config.toml
n_layer = 9
d_model = 384
n_head = 6
n_kv_head = 6
head_dim = 64
d_mlp = 1536
vocab_size = 8192
activation = "gelu"
norm = "layernorm"
norm_place = "pre"
norm_eps = 1e-06
positions = "learned"
qk_norm = false
attn_scale = 0.125
bias = "none"
tie_embeddings = true
parallel_block = false
init = "normal"
init_std_qkv = 0.0234
init_std_o = 0.0055
init_std_up = 0.0234
init_std_down = 0.0055
optimizer = "soap_variant"
lr = 0.00511
lr_mult_up = 0.603
beta1 = 0.95
beta2 = 0.95
lr_head = 0.00541
grad_clip = 1.0
warmup_steps = 200
schedule = "wsd"
decay_fraction = 0.567
decay_shape = "linear"
final_lr_fraction = 0.0
batch_tokens = 65536
seq_len = 256
doc_mask = true
train_tokens = 402700000
steps = 6145
dataset = "wikipedia_en"
Each number is 500 + 50 x the weight over its row's rms, rounded and kept within 0 to 999. Layers, rows and columns count from 0. Numbers have three digits each. The size before them is the row's rms in percent of the matrix's.

# down: layer 4 MLP down (transposed), 1536x384, rms 0.254, rows 355-407, columns 128-255
# up: layer 4 MLP up, 1536x384, rms 0.149, rows 356-407, columns 128-255
down355 095:512520458492484374539489513485525545508595528502545536448433516542443446481451376507532506577524479566480449492517514490435584425422477531456574479580518446507453540461457443502379467568452561569465515567544550570547420488475525503491517475602514522531510443464497548542544454441443446581553459428465503599540516485486486477514504538521520454661536535521504497493539578392473500480518
up356 099:481479565568570526442497595384484498420566522521504562523569535495420457517431578521560455524559545471498455540490635532382492584529630554490502517493453494488570441541508596478532466490424514491487386518602491497475421497444459536597480512576592484535549458537495570557434518513453467585530460501477573521498488569438542471513481525451564528523477428359550608538427518553519553496531
down356 107:557482525505530505428476507433445473579429518482437460518450540498496483475524463580515539496505528530560507555505577533552408497508503465485525449592469432494570455486600435568474458522484520516542463489494500422580463481567514479521528394511482543525484487437417535501519616433575505548429409469488516458530461453487500549466563431478423572514469498496528515511575390460412487479497
up357 097:453444470613530551502573428523482513455511498549446496515531441430573423599484562365471441420548486525337493526494502430452520539426514523485507430494545509405506462489505469550455583422505487493569425460505490531389525536468499575513499552544453484412507496483472454477534450572428495446552439437573574494563417484531493547401471454519512524549539437553564454526477512454527571616571
down357 095:461413391467527465506420476401468461533484411507483487576552576494334453507394399569389488538414540581479530546490471529557388538634517506558503480542475513530484399517465457545530463465434516511483386488443477462526437475578510525424477451457455604564515605518447570488387577478513513498507576449492485473471558486502469523506354556425448485549528468462461495504503472567476398540524
up358 095:501541509400617563456591511521554489498559450405514568481462505478584499512482538445476610400505542510487523578584589478453559541497471509487495511423500453578509444523549520551575564539348460413542465535418487434546479451540519548498537464485480573511587510527510520441559418483558439473443596493520452448543536492493519606492550433406498423534587515501527441562529528565515485555520
down358 098:440487447467522557573440444506534379539591378412409531520490505490438502513478530516506509439472543587628467494603564342540528512528525542514511471435521494550505532532490498547516483530382515437444489496458499465610514501488574560542470527549599479420446493495479570469542477442514508463483533504502512540534485486489585466513532493488516506494430486439497443445500387537504540491514
up359 109:545528530482435450490521524524530436518487409454508520451509471415462462453532504501447572515538515573497525466424469587491470502459556474495521488424487504462611457428545551434521560580529611494435509526503438544530446479491524481390490543522494501546512565499513487539513485564499574497594518530533549486393429610464485605488464534408500501539604419547618510469578463523520503459538
down359 107:446486597525430496482518581484475450469494531459522525562453458463555498497542561520504588499544440477558485500415503520420541440523515459309473489619482441440589455480426517505456576554591486459500477472493495446472575490561422461529493561530532460464453575499479465516492506516574476509532504518551538581540545509429432548491488524494510518500443529525539487588415532510559580476493
up360 093:499533440526488519497447491462486528397508553608556516418454494530486487416485512506433531493517523502537471424430535439510508463516403433521526544498416529532555511495494463519554508447534451637509523534636521434433549589499539614439564499496430472560583544469527483409378559539568423526467442429509457586520534495474584480502468465648534451506403444507472573546541462486513523551458
down360 093:409432535447385568490550425506564496494518568446434549554431534508476540514433448508529447493502494422530570491515470548469457450642559503430512438489491450486447545415597488489611583482444491506522566488518470498410499524541436410591536435513454556535478518445467516486511523461512508623555540535559517525570482426499567513521511509483502543459367513513469437461487486456478493491551
up361 114:521573515518422511473525566479584528492519573504347490544483622433477489483475557507496485537562568510442521470470587504535490405564504584539414533452415485491569510534601661524575537494479552604555527497423624532510585427491526526483480468541531483453488548451532537471542533522537486373514525545552529479504410467428530536500486539469502532483469536467418484515428462515556425465467
down361 094:399541488480526485471556585495475512539509517410445443522591498524514564498475562475560436526483518538419514529441528438522560615572489447527515489514527533534344403505483500538443515532576521562508534547480452548591494499520508443533451465470437435482389509612557497481543478566547459458510539565478518567504468489527487404565460473541444496542503485499525453487477587566510462496561
up362 101:497467537526476450580452485499563552511599523455568490544548414535478440569515534474427498534419399550471444504471555493489560428497498483574450498420484531553519499540504489455517478535472442487381479543440463499456463479476353540436441545369458459474520491389540501484508434443492514543512429553491464543512533451500583498515541460542447397488443502489532502516434468436481470559453
down362 099:518519462501531510409556475523544493556320526479482517509547566452528532500458561553378545475524466596610463492480479515500588420479547565591516521511543512539511484507501501527552542470526511571523491479484469486528504474416469504555472483584566421465495526454445545529546561457510496457561526389479430510521451478584507480490462574490503411572441510409530408540437529580477519447473
up363 103:477512576519489523464445513542515443494555446458506626540424496540483493482484496514523515468527489380458540479502472540469491563456457472524570560486473545526488472467467567528476499502573571497542490474547373533549473554409464496529444603415619466456550495495502394445469525542554538549480490454477605560479504543557460549617506412458470501499526627562479537429443503464439452412493
down363 108:474531568413581580448488453484465497499494411486463550530614522471544540491496518425434494536491405448494519545514505535515588458459529517432451545458546505513544475533503582391490451471488521491496482529533494453580387430447430573395484540587438496340567546429513464492454455546561459550514574490463494537546552494486449575508494500510521503483461522526415491518470473431443494442454
up364 103:484461442453534477537450501537497478479441482406557539460481528503503510472575459513527429422483437534455495488503499568578554465520552616482516477417518534557482394582559466536472485536551486462471565530530571503503441499533516631454510514471606509449525487520496474484459525459493499495514448583468443433538505507552539470453595514488412547488504512471498501550480546407437537488458
down364 112:527458477537500542451465517453422559437508471506442507467494411510517539553543486495595532482525540527452472494510431575622503556499527474553541512457516476560400498543492403478433476492462527641502492561504491527590496598471558513408530516476658509404482414464508585445541509548502474516387475509560526581438521509565594545524446518571488501524551503578522536437535489500503449454540
up365 094:519415531444456508461453421523609489515505476445547535528500532444501537450513585473481528466496511566555590509563470455614567544385505528550466521399591472662562543533461589443480448503480528522444452481553409443487473481480537466487561560462460441518547482401548443560438486371582567492491453421443532508506526534491589534533558387522511499474502531497506464460486455438445543585397
down365 101:473448435557545567416468417513555488535522525518425512518597499608559489427414567569490564519565429469474433467548478444493523494505495433458466544544514526489468503512481562555461494528477434488507483446501500478459558505566486431551557467492416473566478531480539458509458535500477499472495503563515527451515504485487552554533479387587592470537559543484541611471520572469512412527510
up366 102:488470466410490472523512440567427548478472514489490515599455499461495520506539439543573470525556441514427521493512483473492427488516448497493604535464497567567442468521454506499432517426447449583575450483447482477437539483492471432535475460489493558526508530535469512349501478470503526490478540443496550553562531493552516481467539515550517448385483528499586536634490540485453454582470
down366 096:488491528549453443505470536479543456448558459427483403470452484462459404482477576487478455607510442434507468521419517522474514501546546443471392486488457459521512458437452570525603553452534519437426558541510391511498547449482521558455503453552482430586502468547485439507557519490532465573461436504496544517471508598475496466470544525532531476483526481520503495467567524549462476521526
up367 092:528465566525521493521427517546531388467542501465508526611521559461541453468520518438535476472522523448512522409416497465459436528587536567577445490579458506458535527472529523487436398572503476525604524491463474484540443512483368476460405631526540579430583555452486443496438395483482585557579523544508488556555554505526614466421478480488438547457401493465542497544523553465474491465434
down367 091:510456483564497568423481560429486506397489515562460495471481480495502533542594430519450493529554449551531511501480417457444517463530455447445495523416571478536527480449549455410587584509537500484449458483483552539482473460470519512513509457532468454609403499514473489531563620500449533483464480517458431502486402532462497504437550528612444534604477451487481503449484592441593505509608
up368 098:543465492453550563469422508596458485465540527565556502528553529489572467475493634470542471507519547519475458555431514525503548433370485463584498483493592506510528482499577469455424502552548443490492601421504537496625512450458458536473508515441479477491422512487406528520564468436514464491483427496478473563540451451516533477588512508505519466444569479552572573518459502539497450490544
down368 103:579487529480549500496530498449506487562513480545468439497509452570489476492567472421490530579470442582454509493476486539479516420501480529478505560484489462497395525500490547430452527478434465522488451481488518450492562513395494521477469418481528562463457511550542545488612443455493545515484498449482520513517449433527527461487584423433432493514494491517511534570495541492473530426557
up369 102:490507483470456436491479479496386441458443542462452569585542482432525535462469468462449546460452610516504487491448470427502509494472454444521509436610532535426526417522483488488568472501461496605503479465526520546559515493527584528474492514515560499363504520430470490543556408479551547588552465596454408461504568530473478489473436477575449512426461555407444533486544497546497570510528
down369 108:541474481437499501579489440488521544422524459577510465445491466536500521456508585449560567484484504595520562375602476528513473474540526493434536474464476378503484470437548578602488501507577521469440509459522474529457512540484443508466499490462528527437452553507524514445479518570570465444479475476485468494454564427494487451451570517541390537496541495453434500526519386453471543574525
up370 094:525438470505531424521562506541380550592453512427530545539523443514563518458450516446459507473515490519522544558457529582486510518475445573514558539569518533472541501615503446554474485424548508413477557553484503543504529455495527554565517543520539527418550512458463533533564464471494597503542525488459585420534570472524480412494487566485596481495514544495606527567542485486445543485398
down370 090:443403523576448391556470489422619470489545504546494465517516606517510394483439493513522515552508490479468510436591516475597440461481583491428483493454475478592453483471532516479494522513511546488480420506473519471500530488492444448509533477501478485514526408540514490521520621559561453551490512521474485485598571571497536452494373535486484560422469465494432454451383494537445414524570
up371 105:532563489453495541536531488529566464454415439564474523547561570502470604530483491514450546473575562512640544533482534421539447446458500484455457545489516470484536530509378483484483475536470493483472509595441519496517570472488518535434560436531533462528503485457467570431522524532535456522492502519496571601467481506491474522544574488521508496550439487482601496537573532458527515509431
down371 113:461504524393594489502560462464474482504413530550513485483575463478430520463510458417516508542480513415530512632463352603440577549518457558545506469537511460478536474496455498559491402427434476437442425518467543427476572468512563491468482572552560502479505538491509526436532470507505575569467452558507515498526528435522474458467480556452454475554443476626487504436491551474544480420479
up372 098:574438517404348424528527419477584477506516498478522505525545438497509560577530485531500457500491431367536506406396536564542502513576449519568487464512537394464539531495403515451477486439546498479489441420534517548507459487390394489477453531541612519552581532414474528490425466554452449512459565500530457472451573556589526469552575504395515538424510492471453518476527533411503464580480
down372 087:414518549522507450482458438517435542508489481532554461453437555559431460473485471462482503394493590571469441483567479427549499481450432526431543558472544541559472500485533475451547487514464599546611516584447487412505534422556494518565636526550416490501418454513645433552486555474573522556583463578503457500454485595508468535484485436517430507559464489544465539604460413515507528419463
up373 095:461558552398582443489472501506473453530472571497548426511540584572498469509418508494497520606486556509420526530438481433391518480547467537625521496441496449439431448454545586544508433504503453572555560502547560503477373447416575486530474465503426541551453488468463560513544537536445478508509512583503519448509581563491521437549534525500468501531573568482541469440523452497496469458509
down373 095:576429467491468567435495473533456613360462467460472496519458511424455498438505478481498565543529616404400470426466589500511444449516499460429473579471554420481631470413545530515476547534434506463450564480490466553440558576577391436432415487565574539473548464471518465486474434549485535540476521444499449564493496549463579534490553436422503430489401431541547494478567435443483485473508
up374 096:439520450494595559501503448531571453518550589459532465559532473518491527516570508485450561484531545428509478408542496493529471452556471571681511530640435507526536539503420462600458494501539596505540498534601498489468483585490512448487573489563479399534547437472434489475517426555571501473455492437464450457507532471513550444495507453510466481545543539428551494478536430496573554601482
down374 103:457426485482409444471563497572538545598554444542456505554532475475390513466535476413603547454505345452446493412532492431494464619501510499559446450518536571492539495466511392561565516530539466588507473477434531536590508507523639459525521446590607589524414429463489551415464421528523486505403541578493537469501552496495468396472525470552500490515498593549523558439511455475535500553514
up375 099:581578486474528416448539549395460481504492452548440474463618516453476515510485457548502485544458495472537476548372452446500485463524466494433529536454545540515545478530571522541474471539540485456508448517496479439414505403445472557618525556422552525481578589490462498467426477505495483554490441460577598486443541488456467597483464501561585524555534510552504462452445519579491527567510
down375 104:583576455496504549503542501501435451575498549455546487569550514560458563578494468529512527534520523550474493536520488465446502478440456499463547552535451606625483602506437531531454558446462501594569508455492471510539462521423467467564504514593462386424455532520547523368497524499509482411433460580499526580404415524462427527568473488532437462507525533557480484468401457534519546409474
up376 118:560528424552513594506537483491603591468456477480500532536492524564492504441489418514555526517443581507521558523501482408548509496545477553519498500551518407622489449458540465581524542470508428529469526494497542495546519472430499595465526539410521386550492471492660463517472465504462497486453383499479567435448477513504544462526459470420466550518583519465520519518472458505614521486499
down376 102:462453543480451457523452507530463459555507525505479480471462493422535478553523632513466532483518399489433412485503565560470493484455512468445516489490484557410544526522437550417456510502503509474548468510521386512508468516545506474509541540602504626447532547504349553460545555465505501447564585487482418517558523497498519504505577538589573444451493495550496485499529573462426505504533
up377 099:587450584504552525540516421557428543533512482506412484498470426512599533496597476526484498526549509425460517469531483550523470474470526509499453525522529454500609490612520461421515415416529508536543552496480445419409406490446395432615529568424506579550531421497478439530486564510533497506355480486537442560430469472525502475462568473547497528547412575534566645477566580551458466507475
down377 087:482462520454510484498528452559519459447490463523579473520536561546486547477445493508552466473484435565542432531516486585485559430459536510462528484517498557481438491484512570545544516498498498446600519486529503526504622406533523431481533461574516506466509538496555559459497538481427432597555501450536576513534546515427639587571387485556577465520506531480470464390528632494529546516526
up378 100:505503536507519496592488511505589539445480493450609525504550436491539528441480523497522524607511463484491446524516554532574474512512518440442467533450571488521525586527486488496570522490549479432546473552483534638496487562492445403519502534464520424445527532495496506506584429500538521445497489465487516544411511367430520438440493445565498483443503509550504488513452565498493517411484
down378 102:472495502484391576508430487435447423434466366551562592491463518466443503500562559474464575442442542410527541467525438478446528457491511588494474474496553541474455549571494461485551525505476647451506538542545573497431544406551469478423513569495439543444563461545519486453521534558579475504512527514494551589473453491480494542490503433467521492512461447560583485516486473470512527479538
up379 099:436502475460554543511495523469453476484424467485491497507510522474482501554542607522550597483537414530601476494500533535528555447388466457480503573472522493445524488514466492531513459510480400536494463518558471574465519507456505525506475472539537484424468496534547440640545479512504594497491519506532505549556446471471429517445525529528466492482508424448539534466553497468554435475598
down379 096:539461533538476498459448478607478383495574429469414546466541515481369403500481462535526534452562541487444489461561515401516370513524495418526484499494591503579429447508571486497444520523492528457519572491558471527441444482489462537499429434473431465470592416594467531483546546455514488542612564463428578551521503524434461426479471521550509546489514542489487441534521395475556623489451
up380 099:536543623565516451489456509449537439354455481471564533511548404532492520502499437550546484590460504480470453564520550438469567495498535480580571520555510463543498570396497502439609549495482519458435591585474511582545454365482488442458555514505507425539493480526394526396454514548465545448540446533529489461479513438566490459626576507509459545438497453472485562470418513376494434562453
down380 105:491488481558469590563524526484497466474620521512525521503566538497583473516486491522444399608561526531499594450490601490478489547464624509492487439486520466478533491421473671597464528491486479453433534498529608522504508524571445548450458492438542463431460536555539514501491458487431473505514581490501431551489490529546549455417498473465423509509474442455462494466467506431517503504533
up381 108:485483514473435542514552515473466507462471465490486465608529484553494545545504459470648545572427567554470467499486459518554488468533543529421441443532514465493501555473408581448535626426458506598519496573492586397584549531401424482464548525518507429518535482409475569439465419466492495440553506465474546530517490476492461508475467483541570551524498505485492547574542527459580536523384
down381 103:553503573604485540433551514533487581524485506482519521510573427479448568477423568501426461569514529484539561535509540554526490459444550530444533502480563527574484544515498493546519388455556491401498450501494528588409491479580481530449509540581485477608494480508435502468515640485480548569529533475616465467651443530509414506502499409461449513398525565521469576580527526501469570538508
up382 107:465453540438509454532416367504443476577478549521484444455495453636457535499430523462552506455490502495479507532463555508400487456569524480530530543508522504514435517580459478472468420479484480512492452490566532456559507575465460539527434527515496562469570574505593473516516537464521474436479516583507510548408493417500515543496540494539552412557540567472506487491515520552470578446394
down382 099:577486473534479590445453582488452619480536411519503544551470529339463468518587428562480521595533526543513485547513381527568580548480511498518505516488518488475560482399590525589496549531507524481587551568475497551497522432594571466503521439542484509473433444410441540482457450476460548529502469429588516433522543543516440482516418482489447517467467433573510508467499464464541440563547
up383 094:584504468534445507571505604531426497439537510506538557531498473514436480511511544495470422512538492483471457502535505608455517580493493577481476498469485459604604458546560553471530497425491474462538552535457522463438530492557445475569508540485519446534472524469507536499496567564496518475448533577616577508524488477515441546373546446532537557462534479481508529509465521544486508576535
down383 089:516532478490585521504524491432450563509398553509534391540586511550493474526424507572422504546544529513430444465507528517579475514477455449481552502439439534483443448412454386520431491534503464384509500470496489552523420445522580479513531442564503550471451509512509546510538456581600585431571461509484494523459592536436465456469506612482557488540500555479463455410518590522491543495485
up384 103:516533580543545524511534461607406499458472513474503511444466493512554437553461496561414561552447515464527402476456503470543588512446552581418497503495436573529536408491491586434491543452430492490466516485506479501484440494449468554586465444397496462631538629502513566434569525456440523572505551578448591503471441554511541488559505580592616510401564494561463469530480508447535518507583
down384 098:520531585453507493485493458535528441551537556563533431511562568458524385470508590519493527493520480465542541450507489497575512439575421432563517405509422501486476434416537433434535489507525458531480488504517429407459518491571556431575570504363549498562501502481464437537556456411475483514419470500500532520453555476513473484449500475515462535517464539470448514428490468486480518388510
up385 099:601506478485457495585509500481463461552518441474517499556479519454603523532371536471484431541619478507477468366364509518546407458507575462531555440509432462647469536529449540483423533522474515496457427472485525490487545454540443498477482480479514396590493576484517503559534549558456465497565557410482459412548492463513492429525502589546535471537427550465448489528463530558552472569429
down385 096:430502477554442486531474498453443475550519481521462524570527465439493455486498522417475505574535477535485468403566547536553442559519515531581519509561529578568493403450403563385486491478558459437521446454594375534474480474498570513543456481539505447545513454460478579462353497537469390483484459559464419406538488562552409482439567432471496568517494539411540530375491458534489475497480
up386 089:529485572540508516492468411499539601552462393593487478557571460474409433534543540481499523526530544500479512436545509493477417533481504556540590561372489478453568487522478565528495487540531445494510579463534479442542597454410525512508545452483523471493505475499588456518469467549592494531489509481535484501527497453500445460435521493505506444589560482540557480498552571484470460536548
down386 097:447525488577480534502499518528553510555542487577496556470503546452489466565370587543479465494538356509479447491530491455597550412518526556512547517446545516445540423408452426522501477450415475585410483468474493452459481620463463410555515432535500486524425455512577415511571479543564431470553449521487494508497557566425412524533435500539534463432631481504608546470493502510527536483566
up387 095:535545526518483488550432443418572583561485411396468615550467497410535594390521543392492493524450491434460530488492499489475517506586543464489467502472541497501613521455572552476523565554486548510548479492590517516507545493478423545498507572485520448527519563398430485474405507622467543443572493451492483573451538501488512492439463467490523584471465538516545484559432591493445566463396
down387 096:471484438539541510444520488472597479552498414425541415515451586501490386438545498475398536477541482498570530437527519590527528474537511525448539490463440422496478579418517523471455451628559525403462556495575578396371494507452499488501403494515487418527424506420449482593585442507510522473518554495562431490482515491504507500478492511503456642519447422431457522440469478526461486508604
up388 128:506517458516530556513476521474482489506401475541581446598564584611588595463509468473524513527431575479465525526632444531547561535500556497612508478560525531526466460441467519523443443450395532446492415420537425443519459577447583493465457572515547575505518530431493548454447444509490486524433502529575500497490437542544412410538520501449470510482524524595450501547497432535542457369457
down388 125:478465440482496507450561415537516484482476505531463496439434555507440524440553482552494458571506514494551446614500504600569607467520441493478500469507463431448541505492535443590580441471488513501540512459549492470506521620520626474520468556491528501574406558453534530535547438525515488560473527440472501526548468479472515548577412499425481467510524505465430510514449486525421483512501
up389 105:505474516564497527504453539459495543535444512548538473423501445499486522554472503587490503448602510515423405472553495510457524492603461577466528459578544471473345514452523537533458539504499509581477501533458492502552515374535462497452457490517536496416447544482498432484514471525474471499500533634450466590482578578485402445444499467510489490518511509491557519336467451451518446473472
down389 101:516467508476385435497509540447555400516526537481568474483464479423449567440432389625448530524504497502535498427528531547596440503570493533540449478492634469494471530509493505538545535562477489535461466519549532563552496397540510495443486485459439588485478447507502568496420501432527424601462579560527513509439509533502553494479499567551525560409468463549532437516518418494490495596546
up390 093:561578405562484467426431488484528457488486517404521577531481509486449486515508488503500425451531538575570533534455453653485497468456561460455487514470464545490546454486441450574552438543432504543564492592445491459546589520518425521499425555514410435486450482432467388533548506520498539553431495537509550544435511462568485447437399457529464570452467477496442521534451439476478508565429
down390 096:585499504476589564463559463523470519489452452540532476509377494458481475460566485561512517498469522519393508514514527571427502483450472457530510443488586435484451538522515398559557479527487468459539546494501524464505510602502415513483509446564422535551478495535475615434393470514506482541458544507540588571566485503468531595516536597449465602480576516492458445527452469488497468440460
up391 105:510520516485459425568532408564500560494508513526599552519581503450490513393494384522472522535512543446504465431500509589510524548555507547525506492392492542562494481546407547564569592539486483502465489514458507477421378437519512488585495585444535483502523461478471499433592497451428550582498426502463471545583471467404532533529492393488434483456444482509533594461505480520432553437411
down391 104:395493535453400575425414553566532438499562491481521514475562498616525522549530453493565453534494505543534482345454492421510471506634539463503472561478519542426498465567521523453495531646462532417463541502579529511466403512476500442455553499495564547524556421504459439586361505518607493447494524529546464487554494510555390475481508537395522538492505487609466529384557434517526469474477
up392 094:490459569385458586552530519432512541498492547368571557490458580491496596408484510446463549579526435568451504583508459538504512562459432448506576525514445448479408475531535564438495525545453513523520458517549505584413440394496505538508565480536560534395482484550477523519482538507501420521533494533479429363491492452502496477499507517537423495542473453518574511525548519491505486547507
down392 098:445404547438521533529529546491463524524496463456524517530506534433431588469542513503465455475516485527506563455504542479437436447464456518606471439498531551501490495477439496509443526466537476542594504508514387421511525540557426592477401562467492528556511468545562497480555493521515543477463491490588396568606497492472487516389599536485461546540503626471467452385447436528460554456479
up393 103:524554573461489553528587526475610500511487595408460507484495466498548540501512545547500478398516513553556541426595476407500532489618528419446436546512565441485454510518535538513535452492426454484530516484544466551512513470568427542482507521552585474566465522461519524504540422490564396435486516434498510458535444465498412583568508493449502471530499519432519490539496587494394444443573
down393 104:485516423635516528481521513483504496367496547467510536533578551473509528492463507572501483550453515473539514523516452508423552379482627504536452463481425563578470524617407543579460546458496486439557393505505486440481582497515516451536455543481454534505523560399474560453559539455580479496575509409574508477475438483525419580496532447539526467579494429569557470464552523406472508487521
up394 094:488572456531491471504496469408536449528436477537481499643480471546536459486460464547512479496559442509476449484426487543494662421492511583539481509506475509503466445521450535569560509483501509526505493490515555556555469549504465484494426406497499552588435423506492600487502511457485384443482507539507458475550507511472495476544373488459408494511516479505516393557598516436580467490607
down394 093:498512541470508577528525549407539529472512435421468488544462469443415459583565440482597493580513603510566447574612546489529529547495491468517473508503533515538459584482538492544487556614547493509489516502451498516583532447549421476503531462447449474476545502441566494558525487513486526582466493532491532568492465488483472502461601413456437495468510510422523444565563404474456416484496
up395 100:544469527506525552569544499560488535477554354486451512487496460553560616501510463465605420466450508506439527542428493559611510490452467452424465551533631508484497519564572516451461456371544444470472506456386445461513557511466346437386478469533520513381521512499482653541497595490571463469493503538537599594496523490488577552513603510638601590448531421549494502488520510520463561539472
down395 095:437429444432496488525530597489543428556602502574542454412534519419404370466467551532485517431500519396520569501444435467486431486484425503528506431479530499583441490459497574498529488496531519529540535480472370501546546451461439483505512540537546478503494515398480418460499399483433625422551539515528481512460507450503442485439493490358601522488549492506535560461432470465484464604585
up396 087:497597525480537557520580506466471474394502505549445502442490490522530598453474409452521488377498424475494518491590489608486447422473531532492504469507446580635515544504525514528437400435433515511607569495552547514533506472530494560525498526529600546495495504448460458459569550538540604538481455551593426579521514478508423532495455509478517470505541534498460585437461494413413480532491
down396 095:509483572553552482519510609492472464443494544525446581412504521468564466455465475549564511415564506546514481496445558422486453562525611582579543578604464516509530470536516495451474531549548437426487527501497474481548537451557343572539503514503507428549524530461511516426539537432481559476513561482483510459521461474463589570482616511437540488461545516523565454541523478389463481387471
up397 097:640447489485473546505445493463506539485459520495450491515464632561514463425534486441527534498572487466536462494624453516552476484504520500428472478545448572507504512486435467499514562424528465427428510515455547483598448500399432465413487558611476446532528558446503496527496552519446456490436503445523447493491509589489569478518530441426510551481427465476467540446491554483464482491486
down397 098:495486510485394415566437536461566485480535545538444640480411498476505525490491565478520589523461473563489489437486510474492430477425514461449457474529529538528470605465458483477509535558566588525498510490475556495482530617521489437573458468507483475554581502412465496553522592585353501485489505497484538554528514461489404501477521597517481413468421560509529520488418465536495506433498
up398 093:548478505525519603568472466505462466549399421545501537540532478504526603488447556538459563530454527498354481477474432531496372487503470514473489479440536454510546620478426459516466486473444489545505560473472475482433380508450449548429549492572511493513545572484524531470530541525444499568504471393456509495531444446569514492570486508547459508511602519424542481480545552485455435451489
down398 093:456524593572437460468401579532511537546480486483494486638468459450475448474553407509405468464361509581594488536459502533550458548498561443452513509517488562426463449513478462514507543482539476485557448576596435529491456410550454482508431367445484530472552366553478494442431572472506476459544512555516461515426508611494494515515514576451455538507532531518578512480435548461449555469497
up399 089:568465565512509480490489468543407557436480454595554540434505516474536527485482622467489569374525595479490458580362558506494533605457510542447530563515512491545532443481462483446511503555500437587478462434479496471491440490485468487541398529548523506485565496516538423448596453526492433456452496470538426449496568421459471490508503482496580499521480404488542442528484474463519465461521
down399 090:494386510499433516483574487463563505503505490432411573515556527506471543548500466557464454570528418509571512468582456536579577440550515438530490493483508562366434494541410539572545433504491450443496503536597507459399507570507441482466537461451483573550543536447468550487574538506545536577533500460501477470449377491407481509556535474489481636503545482473515472437479507520393452457493
up400 096:523461557527404438501504452512465422563484523445518556427518515615490542545491513444498411467422486489589535601420417475606432504507565462585582440477528518535550531477575550451555477481439474505607509424444545536477562414532399549474447472527549548624462532449366548602456545492547486558493476481530519449497484473471491480497534547444484480485490442584424518480507516587591494547462
down400 098:446521489451565469508560562483582510546479491494526486538481422522520437543505508541469448456577505406560542458549558474486458518449460568420502414511472580461472508436565562550507529546506412449588477546518478461513477464503526533492526438477563384486499481464537562425484532509485479497525496498529540589386408429538527526550478513406532552510536421538544494468504530471388464515515
up401 100:580455453535491480503538527535501515469570633513609431545444629485524404564442462448526554493444511475536472540456482571473501520514514496561464510530513514446477469469484583482480543535511491445538450436506509513535604554476477500509512528390466503415499545462529512444486513487480397441631411496459479504523590526557404559536423451549532493503461479416490538504433596492543482523567
down401 101:437401575500555477480547524589443476474438486487552496471479480371552534466498510496487547582517577518446428578570467525486542396510468510390497536548543533499520560395495560479479527469481548482528522499452585553548544469538439578505490483527510365446558527441500528500488475503504446479524487413433428520408515525552428454482426450436535412538527482631534486515474475520459467377563
up402 092:511422564451530451515458432497430571512487479555499440519546555514487510458592410491413593476537620486579572413410480501401469435531432564517549466536401512397409542487534492587492496548569513503562511505574464508461486523442540448485573438539526521493451535418483440564488375536446368511433492436541551543541559473514480542497425536469470467520450496485483449533454529463509513506574
down402 092:538547455491448548484549469515564442580534518456462510467443493395491488524383571503462443528487519568394473512566447458559489579466533485463428532436537562537507415530462542414572555452443526456363518532527528456479479554489494517518479474551426545504553404469497480453470579402467556489587465578513527393441483536535519424487515452528501528495590522569498565492539458482474570504507
up403 092:543562496529537499516485543447526470422418489501440489468469514511543546515477481591437341507509527483455378593507545481534518554501462518468469570475520519544505521524498523572473475498464490446467536491548608543566537525561443522502507532447417493544533442465479507534381461493589486542462454621543480492434395506497553523514441411415479472485418458519489459420459527484465463578521
down403 098:483452486548503460450534474478506465524545481531455464463418529435546424373549473528468502394589496490419552521489462512360495534472439486427541481513528545446408555448443461466541503524470510479507529472614420479452509427494481611511485526402516457425476496496560555500517497544635505632465434495573558536524514522442471524517527525495447550528513457527534481457464460409512526523518
up404 115:528503489549564522594534528519478590521476530579597579432489514435522496487486458455535548436450507463466504474574453538475522526505520524519439607495599517613554437508504568525462528471400400559433500495472493484475445467385356506463507416460584515434496535460527483542547510507518531547504461455455635563518554506482486522488387448483451457491541494502493517463501572480554595514537
down404 095:355429516517543508560540466528471513548480466440484451444464490391491437442472394353505529412513498481515452461431541474530486509445516593514440514515470476582465518542430495469392456503528488524463546510562556554534457482514520513526475595527502543485545520488500429429483470505484574461408406488459445527487472539448514574506491509483455399459464537494564506429541645561610527490562
up405 097:647498407474425636562551496524533480490448565460499511498509537475561570548425525612556465493599574432432425390399545473500477574510461531533420380517477509480427557539448422513515453415508472492470444590581535493524537549455538533505456592550505542542475467448490398518567457541517481457478438490532502465527444483460530499480447540587551499523464548479439488533410462515537512555597
down405 100:520539522477513533439488531555480533450567564550455513545599504533445517502450447587505473505528531459518506474483569465527502410520623466506520505543548507538497498485549572491535516398566437436507602554457541450371506506426464455534519497522488465515466443499528597490501488491483451435533496495548514477436490453497421576595501486478489507529454528489456381488601530434505437450509
up406 093:495617444603483396517427548549531436527538531489505548494365455492573551484487638471512587423395505419580553513508532522491520609505485508536529478455528578531452500565618446500506452478506470481516500527409453636497460560427596461458552384467507467596478571544515624500429523485492459469488519518518549486526583558512468471464507499443568520475445543454545512479509580435485451530463
down406 092:492422484538494407532479514586509475486622508500545486470453541484496479536522594402451518539537515460524472546525448469334441517518487507526510522471475525381482598498460462494511521555445489377442484545459482616528513447520482496386548395568438455464516489542536491446485539537527410464563509529367512473383451552498475554502538560513535420489452586487514441488521486623461483459536
up407 093:504493529475557535487578480528544509476412499465590515516593629465487347526555483563551512445577458551463549521454433482520532392518543500545488535471470447574535472512486486459487517532519500504432481523536564476495507495490550467428483512515479484555579579594593522498548569567395517490470426661498485459513453467476508447482471435478527511529436449419670355538423468558471495415378
down407 094:572460505621499440501498474499582516422482453560422489469429518511543572413521451492524455536550562453493473511476467516457480488514509556496438453471518549530499478529498566481543548627527519489637429377570542531466531469470501569452500565508470458469548540466524479554477458503486528466461480462494414498503477592486482458455526482397446588488499521443461493522464497575490510593492